Each number is 500 + 50 x the weight over its row's rms, rounded and kept within 0 to 999. Layers, rows and columns count from 0. Numbers have three digits each. The size before them is the row's rms in percent of the matrix's.

# layer 7 attention output, 576x576, rms 0.0443, rows 499-513, columns 384-575
100:495610473534468511426504543437501536546472429444514583480499554540513460427450491573530533627460501480494565479552472504501541536508437508459540545517470441515485465473460450461501543446405458512499412509496508425512452428540500507506510471485518462487545556485511455520460504532463507491518416562495540605535447506432514446510515473567556414515492525398462538546545466534494497471515510468534469517597585553491508395547439491460475560483514499431451474489473488431552473468557516437485545393511503457496518573437579477587380431499489509417472470511464461517518555547564508496
101:494511437495578473476411508502509525533491488468597496556475508527453472554470570580509482534510485575533460461546472484547571581461523595501505417486535472520487518519485403456583548479497533545552524572382477480420452529456528528512598497532488475448477393506570544452567433459444460472564464419536462429502520498507486495537526445436540529474482461454529537513562524501455491536527517427521459439437391531563500514481511418581502518458483577484562582471533492441528490441512486512544471497601547537555491434543462440563505429494431551465462484556485651370521411408502490485
100:542518562414525567505480449506465568497410522468474581419530551437392492482403540504532507509511393546556553486518551529547496450470477546470516397530511483447478483448492519490527595555490472520520521465483493489447535417458469570419519506503580553564553461466419495567524525518438536485494462563447449462511512541496548449538447497496543593570513491487602489474554478504516519561472476493505482470558563476503488499564575503401483474557534492571348454490483503468553496601511465439531479456552447482383498549480479454489480531533525471440415573502474537477427537515435518470
102:447485519561423486523456458460418487460502515496481457507568472515516500490530485490497442528474567500577540435496532465535443546598557545523497538620509488473535473518468542529437465487488575387471434552533439522454535531531513542549551531590435522555441502539483435541537506530493510496489500545489432497428492461515470445518462567521493514371527522474569574453534497479498452431509542516531482545505413531481422552560407518484471486541580523561495503504522567503484531551465450530488410438456458447510513388477468421491548499499432491494509458597474419447469477562399509428
102:489436425448531534491524486413465514517512453544411489480616597512485561539455465493552513530593449534440538450476511567472485476525468597461452573502564496498468564582551455478599469554572463442518529529468522500500501562538487463500470386571477521480518611392518497505465453504530473529515476411553427452549439482502471519414402479514528473494430484474506508466453553550536518488493468500491517429476489496498497517428618564547468585507501491423550441509555487489406520493482531532419589537624470525531433569504509502466506494482495550480439512487539602472472435525495473557
099:526514588538531492536473476460464461506518523473450464518517521519485521454516461434476485475485534453503532545481580522492501519481432558444445568596530519510449434482558555519460556530486485561561591504569408508456541484422553450635507516476527590521524442510473555465458448536454537460572454460523538537526599629569522464501476512463489501540430550532541491561506492620409472507456479484486480498481495559555458561513501547492514526545521533443464493532484526502549557525430434467455438565494562570457459486516481524507483461493516457420543451492513493495534559502541507470
100:429530451495517506448489499429461474499459428511598468486491499550461416461537463432544444541493530489497529447454530480489546490588499507569514517570492447506463503431471489505445538571461550375467442450479566531525452539472622629475508459448469422430554508519483562492554433373566488530502500405516460439528525487433583487525455540426488451454563443554578406488496481507534478488507559459595428516513451439541512445454575466383567545509516544522516468436555507457561600548428579440399420528487520460509444556468473521483462521483508412487532544494543429400529520453362466421
100:457530424536513442490481453525531524621514546442516481548550465543431490387457410552465532502487481537490528406555439452487504426427458469453502522442535589544474400510413539469516485467486553516426574494500447534394563578516624438546463463534487566524510506503472447500567428509473523602521523512456494482445516475478452493573514562533533474533519491528440519510350492553484514517414464502415485519586497463538477483596410489484466508463507573437527535541537465452469491449488479557509486487474460502444553565491420483483532495477515483510495542556489397504467521553451550539
096:480508498444526545418510430509492434528540487509517573475494442448496478447509443516473519516516483389443490490604553506505473438448544444477408410507535495580467435537453496537506550476491477474477556510467515439506460446582456559522559491458453553490451556408594463442532460545383444449556487567482537625484537534433546612539510473521427432505483557513484523493463497574553451471567516546486457533591462422546532502487486533538438424411512504533549458508483523573476542462460524539508452547493434455509485594508549581520522499506426404360490459518491563519477471511485459512
097:498500508474555512476506477395455523474546476522452471507480477548521489447482452560535604480399582510513585531507563530532496555465402521557534454485502528502517517556568525504525559524477554507461474497488499520523547472423427486491464459501473516481408500535566525480451516445548601499495483443417472470555451478510522517452431476549545495492523557448508611487504554553503464389531422563443602476484519525451511448423420521486528575507515383489471521503488482480501501555449548427556536420536464473444486450502452512426536496451433474587496634549463500516452515505540469459
099:440523447458500487512467577500528468490476580479439516489502538440495516521472535428452455543525447496562568490481497433518463451543576473440505448525518474487476406462560474513463554478511466546423443624492542546473506412519487454495420484554568459445510500442470438520519563460451531567460455517504593461536488438540477552556485447514415530419493415490504476531550511506521444602547463494494554424532482466504498504537451532533525517475512580466435490494480496435539464544487534452467465458493494435437437490482463486541532528523544535514590537461544434506430451530440601467
098:492481504452549530463491543498540440497420502424535521389418537501505517494392517479510443475478462461488505411462397502458485431512453446533486442538588437507512546567542495534452486537577566390466511505550482493519446431487536545563495488490504474601431504475483425501485565488545551484457459534569456503523497507488526519614492459418391466533445476511493491468515467485485440521491502559490515415489493460563520518463432470421561459547516459476541465602492494453520461467513447403487538564407439539475459532481526479464479514479509537501428465463565454542528493492546542547
104:561501493531601533543604621542475551410537481575456614459529488436526472511544547513496530581426466467539562553559550549510546515506482494449516428541541501353475502490431552484528415539495518485519474542480446498439482561479587470459454526532503491529519563498475503495440518445581485500471517428487512504583501453451469484533496558494581460511462520488577509407426477485453529526572439559490433468478527542529514557469530450558537530469476438514518469473504526474441470491492442548459438555475517469467540474457452560597581499556507456506508514483488502538539434522540582585
099:550509498449489468557566538427501496443435552514448523585553494513533523521546518504520518472452477468513500480459550454494460460550573451455550480485465532494537493492510483509589517544458479558359483562530461480467588462590441413527450414505537481483506475442438372448593512548538505537500507460468498405460548474549486558427483481577555473467554430479514452525503456599527556445525592563475354607497493480450524556540583481484493434507469553428582442517558492484533549480465485450444437515486512471508501482477526453563446545473428597484517521490505442439557488493489464470
100:545411485575458507494566518668486478535544458553506473493525493442445455513483439465490555598518470456451424469452535487501533503439433486493408465470417532527575546370511497482461420531552518397443464507479582501502459550499427494570504472445481497484413482469585502525445493532524575483526437410539475545590524521503408548436446434495531435531546519535485536533528489598508488473465495500430406469495490510468541434453568463558504603440451518556524508459447424497559424573462386561444523494583524552503496594392415511555507439475517499478508367482459543462534480521446514532